config.yaml
n_head: 4
n_kv_head: 1
head_dim: 64
norm: "layernorm"
rope_base: 10000.0
qk_norm: false
tie_embeddings: true
init_std_qkv: 0.0312
optimizer: "soap_variant"
beta2: 0.99
grad_clip: 1.0
seq_len: 512
train_tokens: 134600000
Each number is 128 + 24 x the weight over its row's rms, rounded and kept within 0 to 255. Layers, rows and columns count from 0. The size above them is the row's rms in percent of the matrix's.

# layer 5 MLP down (transposed), 896x224, rms 0.103, rows 845-875, columns 0-111
size [ 94 108  86  98  95  98  96 105  95  92  98  98  94 105  98 101 109 100 102  92 106 100  98  95  92  96 102 105  95 107 105]
[[143 171  98 132 136 154  82 127 112 137 125 153 120 118 127  90 126 121 123 127 131 131 129 151 116  88 114 132 161 113 161  98 104 126  82 110 123 120 120 105 136 133 144 122 104 152 152  97 134 142 155 128 101 114 118 110 166 122 111  69 170 148 186 125 136  94 135 135 130  92 113 143 185 131 116 104 121 128 160  86 102 151 126 133  99 165 145 159 174 131 135 136 114 100  91 154 130 170 102 113 113 116 126  86 125 105  95 134  95 111 118 177]
 [124 164 125 145 114 142 148 130 164 128  84 120  86 106 133 123 121 135 122  75 139 152 118 130 157 113 121 149 133 111 109 132 131 142 129 107 127 126 130 128 121 123 131  78 114 131 141 149 135 151 139 100 138 156 140 140 138 103 143 139 135  80 153 147 123 116 121 119 157 115 125 123 154  85 128 141 170  79 104  90 115 184 134 138  97 181 150 132 133 139 182 176 126 124 103 168 120 144 107 151 117 115 132 133 185 130 101 128 165 130 106  91]
 [170 146 139 101 126 126 109 135 147 129 133 107 130  87 151 131 122 101  92  93 131 151 118 108  73 101 149 180 127 165 114 152 100 151  65 116  81 137 139 111 115 151 112 113 122 138 171 145 130 109 155 115 118  88 193 133  76 104 186 112 101 107 116 130 149 136 121 186  95 151 147 119 129 113  92 123 116 132 156 132 114 116 130 136 130 141 121  96 128 178  93 103 110 134 137 119 147  99 134 124 122 152 142 140 103 115 112 111 149 125 126 129]
 [113 101  89 125 111 162  92 124 113 169  98 148  73 162 110 133 116 120 147  88 141  93 123 101 153 132 127 154 113 116 152 142 117 141 162 110 156 108 105  85  93 160 121 102  89 119 115 112 121 114 163 140 127 121 133 154 159 156 110 174 157 146 134  89 160 102 106 122 138  94 160 140 171 119 186 142 143 136 158 108 148 126 103 156 101 116  95 153 137 154 193  85 145  97  95 141 121 120 140 120  92 120 130 139 106 127 126 149 107 147 117 115]
 [103 153 131  97 151 133 171  64 146 120 122 111 101 182 142 121 151 159 165 142 107 120 150 150 136 111  78 120 112 125 114 115 145 185 153  91 139 145 100 115 124  81 171 137 132  88  55 100 143 151 124 139 156 131 163 119 133 118 104 154 113 117 146 105 117  92 150  87 108  98 122 126 129 120 113 104 110 128 114 115 151 160 173 100 150 103 134 142 135 146  84  88 120 101 140 122 101 115  87 113  98 112 142 167 129 101 163 125 178 135 145 159]
 [160 132 105 124 106 169  99 124 134 103 166 122 156 150 112 117 114 153 143 156 134 153 122 140  87 111 135  92 146 134 122 134 141 157 123 177 109 132  91 170 133  99 148 134 142  95 110 130 157 115 153 134  99 116 152  91 107 114 119 138 137 150 134 137  75 113  83 172  95 115 133 161 113  99 117 122 152 140 120 137 144 125 162 125 136 143 154  96 157 128 104 119 109 128 153 134 160 147 156 155  78 134  91  80 106 106  88 141 131 172 170 122]
 [ 74 172 134 166 122 168 138 115  43 145 138 170 156 140 155  78 156 139 134 100 120 126 133  97 132 149 107 129 107 110 139 126 150 118 162 138 113 145 151 136 132 126 118  91 133 142 143 131 112 171 178  94 175 141 163 118 188 135 134  78 105 138  95 129 150 114 127 102 189 119 123 133 116  92 157 110  89  85 130 102 112 117 158 143 164 120 101 131 125 139 150 144 159 101 136 109 122 131 130 149 117  99 111 163 148 122 131  80 128 101 110 104]
 [108 131 142 116 144 141 121 111 139 146 139 142 136 151 121 145 143 126  95 130 113 107 153 135 136 131 156  94 136 137 147 128 137 155 130 152 116  94 180 149 186  87 123 116 110 118  96 123 118 127 155 116 165 134 112 125 142 108 177 154 122 137 112 150 100 132  97 111 149 134 111 160 146 163 132 145 101 159  83 120  78 108 125 134 148  84 124 138 140 132 141 168 117 149  86 104 154 165 128 144 133 148 125 153 169 121 118 115 125 111 114 165]
 [114 134 147 152 105 118 123 110 113  97  83  98 103 157  87 116 182 157 147 150 128 113 121 128 133 161 146 144 101  96 138  70 160 143  78 108 143 122 141 143 122 134 132 120 131 118 157 152 112 123 137 127 134 148 139 132  87 113 158 138 132  84 141 127 108 107 116 168 103 143 144 107 101 133 140 105 174  98 157 144 176 148 115 123 113 169  77 141  93 168 162 166  78 119 173 101 158 128  89 168 127 152 137  76  85 153 115 138 140 117 182  94]
 [120 142 152 179 132 161 118 133 138 143 141 115 101 133 120 109 136 142 147 126 111 125 147 139 149 119 124  75 106 101 121 162 120 122 155 160 116 116 128 140 162  78 129 113 128 136 138 111 133 148 149 125 128  70 148 127 151 118 141 135 106 144 120 130  97 129 182  92 121  86 114 115 123 104 149  65 134 153 112 145 162 128 128 114 100 139 129 120 103 120  77 110 116 108 120  54 125 154 155 104 114 119 142 160 133 121 132 125 132 124 135 124]
 [150 167  94 120  67 139  56 123 141 131  70 152 147 144 119 122 136 117 151  92 144 147 122 145 115 150  89 124 108 114  97 113 130 140 128 153 123 111 127 135 164 118 134 168 119  77 129 114 116 108  93 112 128 107 110 138 167 121 120 127 105 112 135 148 161 130  97 139 124 140  73 134 126 139 108 103 132  98 122 102 146 154 150 186 167  94 113 135 113 157 119  90  86 164 134 121 172 146 115 144 156 149 128 124 127 131 134 144 117 122 127 153]
 [137  97 118 153 160 143 150 142 110 140 157 116 135 119 136 118  99 147 139 155  95 123 146 134  89 112 135  87 132 135 136  79 146 121  96 137 121 160 149 102 146 145 100 125 113 111  95 148 138 107 101 139 123 153 144 124 135 110 151 121 141 125 156 122 124 122  69 120 116 168 111 121 183 141 129 202 142  95  98 123 104 130  97 102 146 114 167  90 132 176  99 132 169 146  91 119 122 132 169 146 104 152 128 104 106 136  98 105 123 115  96 152]
 [155 142 150 124 105 105 141 111 130  92 120 127 130 140 151  56 153 110 132 128 133 135 124  83 175 137 113 112 127 133 141 117 134 133  89 120  80 154 116 176 115 147 141 114 149 155 136  82 134 122 114 116 166 120 130 137 112 109 144 147 121 106 111 123 162 136 122 103 152 102 131 128 150 136 139 104 153  85 101 156 107  87 144 113 111 101 142 109 115 124  83 108 134 135 112 117 108 119 101 134 157  92 175 144 105 138 139 178 121 141 138 130]
 [122 105 157 121  66 165 130 180 182 121 144 147 125  90 136 132 110 104  89 150 149 154 126 128 159 171 160 135 144 103 170 121 109 143  67  97 100 112 128  85 128 101 142 127 133 140 167 133 123 168 135 118 119 144 169 141 139 100 136  97 125 130 104 128 110  85  93 155 143 123 112 115 178 134  99 130 113 128 124 120 170 135 109 118 125 139 119 146 155 111 136 169 102 171 115 118  99 148 146 128 110 118 174 156 131 129 114 135 107 136 138 161]
 [153 128 112 153 127  95 147 167 138 155 114 128 151 163 124 141 156 117 113 155 147 118  87 142 164 149 137 107 138 132 102 168 130 156  98 131 105 125 126 114 131 121 109 141 139  98 139 134 147 154 147 130 139 191 124 117 123 140  95 135 131 124 112 113 134 136 135 114 116 150 126 136 104 165 117 119  83 126 166  80  82 116 126  99 115 100 132 124 112 143 148 129  81 130  80 158 136 122  96 120 189  90 106 165 144 129 125 100 110 141 129  90]
 [ 85 135  82 156 150 133 141 112 141 132 155  85 107 127 122 111 133 135 158 174 123 108 142 111 154 163 131 141 110 154 118 156 179 146 131 151 155 100 108 114 146 147 144  99  92 108  86 118 117 100 146 139  87 150 121 130 101 116 117 101 136 131 123 123 177 115 121 132 102 145 173 135 117 150 149 120 117  99 146 103 119 140 115 103 136 177 186 155 101 168 159 125 125 141 130  95 149 133  96 165 141 114 105 128 134 112 106 139 172 123 131 125]
 [143  95 134 124 132 122 138 132 164 136 159  88 139 151 133 127 123 100 150 188 139 135 115 138 126 134  86 111 156  65 117 121 142 170 169 153 109 136 120 135 132 150 185 137 159 139 122  87 169 129 143 133  87 130 111 144 150  91 138 150  98 122 165 124  83 121 145 122 134 111 116  91 125 141 137 139 139 154 117 160 156  95 103 149 141 155 158 117 132 155 136  81 150 122 139 120  86 163 116 109 118 143 105 138 143 140 154 134 142 134 108 187]
 [116  93 157 151 120  54  86 188 136 113 121 131  92  97 157 123 151 152 119 126 140 150 151 158  94  89 131 153  64 105 138 136 122 117 148 100  95 130 117 123 117 134 120 133 122 133 103 126 138 120 135 123 114 125 114 123 106 131  89 130 170  82 137 120 119 131 180 138 109 101 139 136 111 166 112 151 173 160  84 142 161 164 117 123 148 165 145 165 115 118 101 154 131  80 119 114 137 176 182 133 123 106 119 117 126 128 131 132 140 126 126 155]
 [140 165 175 123 140 112 143 116 148 119 119 142 117 120 101 104  95 146 121 111 114 119 119 126 165 118 123 178 116 127 118 111 141 138 124 112 112 107 103 143 189 129  90 137 103 116 139 155  63  97 138 106 113 115 120 104 104  85 171  95 173 105 117 117 127  81 124 150 158 139 119 123 126 141 116 172 179 158 136 134 127 128  92 125 137 142 140 145 120 117 105 121 110 163 157 159  43  84 153 128 175 130 115 162 108 161 120 103 137  78 133 144]
 [ 96 145 161 121 133 126 166  95 138 147 148 117 128 138 156 146 115 148 141 118 139 177 153  79 110 160  60 132 143 137 189 160 115 101 119 135 138 124  36 127  87 152 152 117  78 127 114 111 132 140 142 148 132 136 159 120 163 155 108 130 100 169 128 131 160 136 165 121  84 160 115 148 115 119 114 127  80  95 137  96 134 165 137 168 125 101 101  77 126 176 155 149 136 141 125 169  99 123 111 132 136 150 104 138 136  94 137 125 107 137 118 137]
 [141 156 167 140 137 111  89 117 111 110 118 129 135 121 181 112 121 157 122 142 128 208 144 104  98 114 123 138 130 115 110  77 141 147 133 131 126  45 108 136 108 152 118 129 131 125  65 130 100 178 116 107 163 151 123 135  75 135 111 120 128  96 123 128 125 118 134 110 130 157 116  96 130 100 128 146 141 136 100 140 121 111  57 115 108 123 125 143 125 121 104 129 119  99 120 124 104 143 138 163 137 126 100 118 117 128 138 129 123  84 129 126]
 [112  84 141 125 135  77 144 110 119 136 160 132 101 135 126 119  92 112  75 130 105 129 127 100 119 140 114 101 111 106 162 197 117 106 165 166 109 122  74 102  81 132 142  98 125 116 154 119 133 124 123 112 111 132 105  80 124 118 149 117 154 136 131 155 105  86 128 126  67 124 117  81 110 209 114 129 114 118 116 130 127  90 142 140 117 154 112  99 130 122 128 123 111 112 147  74 132 106 101 124 108 158 151 133  81 124 131  83 115 111 121 130]
 [132 128 156 134 125 133 173  79 130 153 121 112 132 145  90 104 144 132 162 171 131 122 131 104 123  94 177 139 123 131 136 121 149 133 123 118 137 131 153 114 121 122 102 104 161  53 177 143 106  92 150 107 126 129 145  98 119 110 165 115 171 172 133 130  94 138 125 119 105 158 114 139 155 124 151 166 136 138 134 136 155 104  83 108  53 103  52 139 125  94 139 173  96 159 158 171 149 120 117  93 129  77 127 132 141 145 141  96 114 114 126 121]
 [152 128 140 121 142  97 100 112 133 112 163 152 137 113 168 152 115 117 139  99 152 160 163 124  94 116 126 141 142 124 134 128 125 142 135 131 110 123 116 155 147 148 167 122 118 160 123 157 132 124 117 130 114 158 101 140 133 144 144 119 114 112 144 124 117 103 189 110 141 104 155 109 112 150 124 125 108 153 121 110 166 169 159 152 126 102  98 132  86 158 127 140 108 105 137 116 106 155 100 107 139 124 104 128 158 140 114 105  73 140  80 152]
 [103 114  85 125 149 147 144 112 124 125 130 118 123 129 164 133 150 103 178 119 135 134 116 121 118  93 145 164 147 116  91 123 133 118  84 130 131 116  95 117 121 157 151 171 115 134 110 171 117 126 159 136 150 146  91 127 127 132 150 139 161 124 140 111 136  91 128 169 106 159 159  95 180 142 149 175 165 182 163  83 163 156 126 105 156 160 121  95 132 147 159 166 128 107 101  84 122 136 145 153 129 159 196 119 194 147 111 146 132 110  75 164]
 [173 107  84 110 152 134 163 147 125 118 139 112 134  97 102 127 130 137 151 154 152  94 112 161 135 163 138 135 123 118 103 115  65 129 130 130 142 114 119 144  95 157 150 110 133 131 138  95 168 142  90 148 144 163 139 143 115 127 137 152 129 152 134 112 150 131 133 140 140  67 129 160  88 158 127 151 115 178 168 140 123  78 154 124 108 113 143  98 130 127 140 160 131 122 120  99  75 114 142 126 114  95 150 129 105 144 134 149 113 113 110 114]
 [118  73 119 117 103 111 111  90 165 167 156 174  92 118  93 194  98 132 143 149 129 121 101 172 194 131 137 124  99 125 110 102 132 117 148 140 119 126 134 147 132 128 119 136 143 120 126 119 131 147 173 114 144 122 147 117 135  97 143 141 127 100 144 116 112 135 108 113 119 138 175  92 146  93 147  99  93 156 131 141 130 118 173 148 126 140 118 166 163 125 141 139 150 126 119 132 159 130 119 125 145 157 119 136 174  95 146  99 128 109 142  72]
 [145  90 119  87 108 124 156 127 141 143 116  96 126 117 161 155 138 124 133 101 117 187 112 125 138 134 139 107 118 111 129 134 135 103 131 142 127 116 157 136 161 104 148 124 149 114  81 104  82 139 133 130 111 129 138 150 101 147 152  61 123 143  79 139 129 128 133 110 148 141 131  96 145  83 174 145 107 156  63 162  94 142 126 111 108 112 123 151  87 105 159 127 162 142 175 136 122 113 131  88 163 158 130 109 137 139 138 148 114 119 102  87]
 [121 105 129 137 146 142 102 136 148 138 121  79 112 118 198 108 140  93 117 107 126 142 161 135 156 133 140 130 147 153 126 160 115 131 105 122 130 145 122 138  87  94 135 152 107  95 108  96 135 114 110 180 116  93 158 142 131  97 103 102 119 138 185 113 103 153 145 111 133 112 134 111 167 149 121 116 109  80  90 120 106 129 136 153 147  70 124 130 152 134 128 120 103 138 146 155 115 138 137 134 136 141 101  91 138 141 134 140 143 119 138 154]
 [141 145 134 145 102 127 115 147 129 151 135 135 138 105 118 110 115 118 114 120 123 115 183 106 115 128 150 154 147 167 116 134 159 149 147 110 110 140 117 127  76 114 139 124  86 111  89 139 100 161 104 124 141 140  88 117 148 144 109 108 160 107 170 145 118 126 125  81 124 131 152 102 120 111 117 163 132 143 104 165  99 140 131 146 127 162 154 137 160 137 105 104 132 108 131 134  98 134  96 121 120 164 104 100 163 136 139 118 116 110 173 131]
 [154 123 124 123 151 106 122 114 171 130 148 192 162  98 131 157 134 128 147  96 148  98 123 145 111 120 145 124 142 145 156 133 116 157 101 113 112 133  98 151  92 122 108 129 109 154 157 132 135  94 170 137 196 154 156  77 120  91 149 139 129 120 102 139 102 160 123 159 183 144 165 115 100  68 151 110 151 147 132 131 135 122  94 126 122  94  86 137 158 103 131 113 105 130 112 164  99 114  95 124  90 119 130 145  87 145 111 103 133 139 136 154]]
# layer 5 MLP up, 896x224, rms 0.106, rows 846-876, columns 0-111
size [113  96  89  99 102  97 104  93  94  99  95 101 103 101  95 102 102  99  99 107  99 100  97  96 103 100  99  93 104 119  95]
[[107 132 163 157 118 148 157 146 173 129 151 146 152 130 129 136 126 145 115 109 162 138 126 106 146 107 104 132 127 133 121 117 145 145 124 118  61  95 147 112 128 153 115  77 137 127 161 127 136 108 145 139 157 155  99 124 130 119  92 130 120 119 110 169 165 118 173 105 149 115  95 106 125 112  95 146 149 118 137 120 115 151 102 151 124 146 179 111  90 184 183 129  87 136 126 146 148 168 113 143  78 114  95 132 155 154  91 130 205 124 124 140]
 [118 135 142 103 121 200 160  94 160 132 147 153  88 118 106 102 138  64 120 126  50 151 101 149 126 148  93  79 198 118 161 135 151 153 118 113 145 115 138 126 139 119 122 144 112  99 135 114 145  86 121 174  98 163 153 118 129 120 114 131 167  80 150  97 117 111 112 120 148 167 154 121 156 171 130 151 110 148 143 103 156 161 130  95 119 116 149 154  92 152  88 146 128  93 142 103 123  97 129 102  94 125 124 120 144 163 139 120 121 142 153 131]
 [100 114 171  66 146 102 188 132 129 154 139 111 146  97 125 138 144 126 111 152  78 139 125 142 102 103 147 128 142 144 142 108 160 136 103 107 151 167 176 149 167 129 130 141 116 151  99 134 123 135 139  71 133 141 118 102 122 130 175 115 138 134 109 127 109 154 142 126 103 155 108 105  61 129 100 129 135 135  87 131 126 116 101 117 163 153 122 139 174 146 140 143 152 197 159 114  96 115 132 119 136 115  97 102  68 124 127 127 155  94 156  91]
 [130 130 118 129  83 107 149 152 114 136 113 127 133 107 140 118 160 145 114 145 154 125  97 146 146 162 116 120 128 139  92 117 129 119 166 122 139 123 171 129 104 116 121  66 163 156 127 150 129 147 143 145 170 105 129 100 201 134 109  95 116 106 138 136 140 150 111  92 139 112 157 119 120  97 150 113 132 151 116  89 101 148 130 177 128 124 137 107 109 131  76 152 124 129  97 130 134 125 123 127 106 106 158 116 138 115 157 111 138 109 119 143]
 [121 121 135  82  97 141 142 104 121 144  90 130 108 151 124 141 169 168 137 138 109 129 129 132 113 156 161 114 138 115 130 114 108  52 144 135 164 126 146  75 134 122 125 131 162 111 156 153 124 138 124 132 136 119 153 146 115 102 103  96  98 128 155 169 107 146 121 115 105 135 149 106 140 136 143 152 139 115 128 135 134  68 106 165 100 129 119 146 101 110 132  94 149 142 152 142 102 147  89 104 155  96 115 116 145 161 145 156 166 156 112 134]
 [160 144 118 136 128 124 147 139 152 118 127 153 127  78 121 100  93 107 140 146 119  86 114  93 150 105 143 136 150 117  88 115  93 163 100 114 129 121 110 131  91 132 116 120 107 126 148 140 111 121 114 110 134 109 112 159 123  96 162 126 123 161 113 112 137 125 123 191 134 156 134 120 122 126 114  96 145  97 131 176  89 124 101 149 101 131 121 141 116 132 117 117  67 111 112 126 115 102 152 153 118 100 134 134 121 155 130 168 127 165 107  98]
 [154 175 168  97 100 102 149 132 133 118 105 120 151 128 133 140 130 114 166 117 138 174 130 138 127 140 145 133 127 180 138  74 133 150 163  91 136 159 119  94 121 107 143 155  95  97 111 124 130 130 172 175 165 109 135 110 111 169 125 131 137 142 114  92 114 144 141 131 113 144 123 124 169  91 124  87 144 105 101 108 138 109 158 155 108 158 123  99 139 143 139 147  92 109 155 142 128 125  80 128 134 116 157 120 108 107 114 102 140 133 144  73]
 [175  93 114 115 139 149 123 108 164 160 157 118 170 109 181 126 102  97 109 134  77  99 130 158 133 109 117 145  71 130 118 103 121 141 140 133  87 152 125 146 165 123 139 149 163 119 152 120  62 116 143 158 162 140 154 141 146 142 123 104 162 106  98 161 153 136 101 153 116  84 165 124 104  92 128 119 108 133 113 131 112 130 109 136 133 114 164 116 147 138 156 119 162 103 121 161  97 132 139 106  92  77 146 145 128 139 131 135 145 145 118 119]
 [119 126 127 167 145 136 119 163 139 114 142 172 162 108 116 125 114 116  89 146 143 117 139 143 105 139 129  91 134 133 159 144 143 129  96 127 134 165  98 113 111 153 143 149 114 116 152 122 116 115 127  95  90 116  98 147 147 108 153 152 113 146 110 135 159  97  66  95 191 151 201 114 116 114 142 146 133 118 158 107 112 156 109 104 155  90 113 121 124 159 147 117 150 114 129 154  94 132 160 175 143 164 103 135  99 140 113 121 125 130 147  89]
 [104 104 110 115 111 106 121 153 120 123 106 116 132 145 155  87 166 120 108  97 129 131 116 154 141  86 107 106 159 146 120 143 101 154 154 126 129  97 141 118 101  89 151 113 148 142 157 131 146 122 142 153 117 137  99  99 124 134 144 114 119 105 126 111 122 108 161 126 128 136 106 137  53 150  97 146 128  89  87 134  93  92 112 133 124 165 128 100  96 141 135 106 156  96  93 131 145 125  95 144 132 103 153 163  93 166 145 111 138 124 156 112]
 [158  99 112 125 110 181 112 138  92 109  93 144 142 196 108 146 157  86 141 119 154 119 116 105 132 147 101 132 153  82 106 147 142 125 118 137 156 144 123 124 118 144 153 133 103 119 150 160  95 125 122 170 122  99  72 120 136 118 124 136 106 105  86  96 147 110 143 143 156  91 157 116 148  93 137 158 137 112 144 128 153 166  72 108 134 129  96 140 134 180 119 118 149 120 142 131 177 135 122 101 159 145 144 121 124 138 130 160 123 129 118 116]
 [103 167  90 143 119 140  87  72 120 156 160  87 132 124 155 169 173 134 136 149 118 130 132  95 118 133 115 108 146 146 148 176 121  76 138 134 163 108 157 161 128 129 129 131 112 127 163 120  73 129 143  96 151 105 133 114 133 175 158 145 112 131 139 124 148 114 125 144 181 129 125 134 114  99 157  87 115  79 148 159 150 101 130 169 116  88  97 117 142 128 131 106 125  86 130 114 162 158 169 124  96 140 136 112 146 114 124 115 112 134 142 115]
 [ 89 136 143 126 151 145 109 113 130 163  65 118 161 162 111 195 146 177 106 108 118 103 104  86 140  91 106 150 137 126 104 130 126 169  97 136 115 127 129 136 111 136 113  99 138 157 155 103 132 157 122 111 129  98 145 115 147  89 128 129 151 110 165 117  87 120  85 122 142 155  99 123 145 101 130 115 134 139 110 138 117 139  98 123 149 115 115 105  84 161 116 130 120 105 138 167 148 159 109 126 123 134 148 121 140 124 134 125 173 143 113 112]
 [ 98 133 120  67 119 196 101  86  84 141 110 156 141 105 146 101 146 160 116 137 137 140 148 120  87 111  95 117 128 131 124 147 190 146 136 117 130 137 142 105 149 116 145 124  95 158 177 129 150 101 119 154 114 116 120 138 130 140 173 116 108 116 134 155 128 135 118 120 111 111 129 113 174  72 137 120 170  88 105 103 114 132 120  99 108 125 108 119 119 130 140 151 146 152 153 158 173 145 147 134 134 163  91  91 130 176 140 119 108 116 142 121]
 [124 115 124 154 131 136 138 140  98 136 145 135 178 108 126 112 122 129 165 142 121 112 176 100  99 161 112 101 136 113 134 183  79 150 115 168 143 132 127  79  83 164 145 140 151 120  92  91 158 149 110 131 119 137 107 113  90 120 134 132 145  64 169  77 179 123 161 158 124 107 132 126 126 120 147 172 200 127 129 127 133 140 166 130 118 118 117 144 130 140 109 110 114 121 104 153 106 123 115 100 119 206 126 128 153 114 126 110  90  96 123  99]
 [113 137 110 144 135  86 124 153 129 108 124 131 107 115 128 111 107 128 127 127 121 144 137 174 186 101 104 156 156 156  74 128 113 145 135  72 173 115 148 105 172  70 103 138  97 140 116 143  84 148 109 159 146 102 161 152 124 132 116 125  99 118 133 108 158 163 108  93 121 147 110 146 103 150  74 155 106 161 140 115 126 116 162 130 161 108 104 114  75  71 129 139 158 119 116 161 133 154 129 106 136 126 112 162 132 114  76 148 122 125 126 175]
 [ 87 136 112 158 126 155 131 169 135 125 115 117 115 131 122 134 169 110 123 142 119  80 192 116  79 147 106 107 105 118  91 134 110 131 133  81 147 118 178 135  85  96 188 176 143 128 179 148 134 178 159 150 132 118  93 123 110 159 108  96  98 133 160 119 169 124  81 141 127 104 119 147 128 123 122 133  93 144  85 155 127 121 124 135 148 120  66 122 133 101  70 168 132 127 119 106 138 153 124 119 102 151  94  88 128 105  88 110 133 138 114 151]
 [134 173 131  94 134 125 133 127 129 135 145 105 135 118 107 120 122 154 145 151 127 113 116 123 129 102  85 124 123 154 168 121 108 122 126 121 115 168 184 176 100 125 177  90 166 120 139 123 104 111 102 163 121 170  92 115  76 138 119 148 101 118 132 126 132 148  78 146 134 128 141 159 158 128 140 117 136 116 128 126 136 122 105 121 132 119 151 126 144 151 159  97 183 115 158 101 144 137 123 139  97 127 151 109 136 136 151 172 151 170  94 133]
 [136 171  60 108 121  83 115 148 113  94 147 188 108 128 122 112 141 167 158 131 111 113  89 150 145  97  90  88 121 175 150 129 155 125  95  86 139 112 166 115 115 131 114 136 160 168 134 161 126 119 128 142 128 140 132 144 122 166 115 172  65 101 148 163 125 169 127 133 164 104 126 159 142 133 133 150 177 112 162 110 137 120 136 120 113 141 120 105  96  82 136 101 160 126 118  55 133 146 156 109 117 135  85 124 109 138  89 126 112 132 107 141]
 [152 131 158 117  79  55 144 104 115 146  90 143 158 148 127 132 174 103 145 141  88  94 109 110 179 103 126 149 105 101 136 105 141 136 111 113 134 132 119 114 111  97 143  99 119 182 160 109  95 148  74 121 144 131  86 169 164 143 142 153 135 146 177 155 123 133 153 163 144 124 148 129 138 101 139 152 144 147 137 134  86 141 129 157 148 158 136 135 131 156 119 142 149 141  80 110 139 166 112 112 150 166 103 140 107 118 160 107 150  93 187 136]
 [112 174 110 122  88 170 100  95 133  96 106 130 138 107 101 105 121 147 177 137  87 105 127 153 120 109 146 176 150 126  99 120 122 138 127  84 148 120 163 174 146 142 150 138 118 190 119 151 110 138 123 125 140 125 126 149 102 115 130 113  91 114 111  96 156 106  64 142 158 137 118 163 147  60 132 125 119 109 143 174 110 154  89 127 139 124 143 113 132 118 122 141 110 142 129 142 149 143 153 130 108 119 125 142 137 111  98 125  96 142 136  95]
 [148 116 134 101  96 115 160 152 131 109  99 106 159  93 121 173 123 122 130 114 118 132  82 137 105 128 180 106 143 124 112 136 128 171 166 149 123 134 132 103 133 122 170 123  91 137 148 122 126 128 158 126 161 130 113 117 204 118 132 125 133 139 142 175 118 116 154 102 156  96 112 142 102 103 128 117 134 125 121 132 111 106 165 137 145 137 110 127 143 150 126 137 139 158 159 155 131 125 160 120 122 217 140 154  93  88  92 103 133 116 113 150]
 [118 129 171 101  92 189 142 116  63 124 147 112 139 144 112  76 136 157 127 141 137 133 127  84 120 141 106 122 136 138 107  91  84 148 128 118 155 155 142 106 128 110 102  98 108 130 150 111 146 101 152 137 107 119 140 110 180 148 104 141  85 177  99 128 138 145 111 140 115 105  93 113 144 123 166 160 130  99 129 118  63  86 107 108 107 160 164 112 148  97 143 149 155 169 118 141 144 116 139 111 109 113 134 147 114 115 187 150 172 122 124 114]
 [141 129 157 173 141 172 107 134 112 122 127 146 121 110 125 129 124 112 107 143 142 140 168 120 103 136 123  86 101 161  89 171  96 119 150 141 125 129 118 157 156 131 132 117 133 147 107 129 133 140  98 120 101  48 135 100 141 138 110 166  93 136 124 151 128 115 133  93 115  94 154 127  93 116  92  96 123 118 113 159 111  96 120 104 119  78 133  85  78 136 117 121 120 154 120 104  99 120 147 122 122 137  94 128 152 116 130 124 113 161 153 114]
 [113 177 131 122 130 125 101 147 147  92  99 119 129 120 163 125 111  76 106  97  93 107 136 124 103 119 125 141 123 135 184 143 184 137 123 101 104 161 169 128 163 123 157 128 115 110 144 149 117 136 133  65 148 121 165 126 143 130 152 105 108  96 101 171  69 146 110  79 147 116 142 145 139  52 142 126 175 120 122 113 109  90 146 136 144 174 106 135 170 150 126 109 139 154 105 137 156 113 164 126 142 103 122 117 139 144 109 172 136 128 143 154]
 [113 162 118 157 142  76 144 131 151 129 148 122 125 128 141 173 136 112  84  82 178 100 121 130 133 140 102 141 123 136  99 129  88 168  99 113 171 131  94  96 165 102 115 134  82 128 135 143 118 120 125 134 118  95 152 135 118 167  93 154 121 105 128 136 114 147 151 138 120 117 131 140 128  88 141  97  99 106 134 140  97 133 135 156 141 129 117 132 189 140 101 130 139 144 135 113 110  78 106 137  73 143 110 158 113  72 115 136 157 126 110 115]
 [134 124 179 144 137 124 127 117 135  73  90 150 141 147 133  80 162 149 107 142 128 104  97 128 115 124 167 158 134 159 137 162 124 127 120 126 158 152 135  97 112 128 139 135 147 138 151 113 129 142 109 127 134 104 120 134  86  77 140 130 136 150 127 129 120 134 147 140 120  86 109 103 114 132 136 157 110 159  64 147 144 162 123 139 142 143  87 133  85 110 131 113 100 125 127 143 124 127  95 114 119  78 175 154 120 114  89 121  85 136  96 132]
 [125 103 115 177 141 115 139 148 140 146  86 150 128 124 110 132  96 114 100 119 164 137 123 147 155  94 144  98  84 133 140 125 129 114 154 140 135 108  79 111 115 113 164 154 144 157 117 148 133 123 107 108 126 133 115 161 159 131 148 156 131  99 131 165 143 194 164 131 171 103 128 154 101 118 138 155 119 132 119 116 143 132 106 120 136 147 131 107 130 127 165 125 147 119  91 116 117 162 169 188 146 103 100 128 140 134 104 122 165  98 146  89]
 [126 141  81 106 127 142 139 135 155 106 131 104 110 153 141 145 143 105 119 129 122 149 130 169 190 120  99 125 150  96 149 109  91  88 124 115 134 136 121 121 167  94 111 149 101 137 142 103 167 126 102 105 115 129 132 105  99 145 158 146  94 130 131 133 147 176  96 123 141 115 163 126 150 126 143 138 142 130 143  98 128 135 128 162 105 158 158 142 104 150 116 155 121 150 171 134 138 142 115 187 138 115  98 151 136 140 155 162 122 122 171 134]
 [105 155 129 144 141  92  92 147 124  88  80 131 113 131 101 169 178 131 160 168 143  97 139 119 166 127  90 123 146 110 105 130 125 133 131 154 110 165 170 103 178 109 132 144 123  80 158 127 176 180 138 147 162 144 144 121 129 159 119 182 124 147 127 115 113 129 125 167 111  87 108 138 138 120 155 116 138 103 121 134  88 136 146 131 142 160 166 109 141 157 109 107 131  83 125  99 112 124 131 149 104 127 140 125 120  99 118 143 137  98 108 144]
 [128 167 134  69 134 110 154  98 124 125 134 137 199  94 143 136 172 128  92 167 128  94  98 135 160 138 152 180 128  99  88 103 135 115 137 132 126 181 114 106 155 133 139  90 131 115  99 143  85 118  65 138 143 155 122 117 144 141 122 151 107 125 120 134 160 114 120 169  83  97 135 109 102 109 143 111 150 124 122 126 144 137 131  96 149 154 146 150 172 156  89  93 165 118 137 144 147 131 121 185 121 144 151 127 116 127 141 162 119 133 135 127]]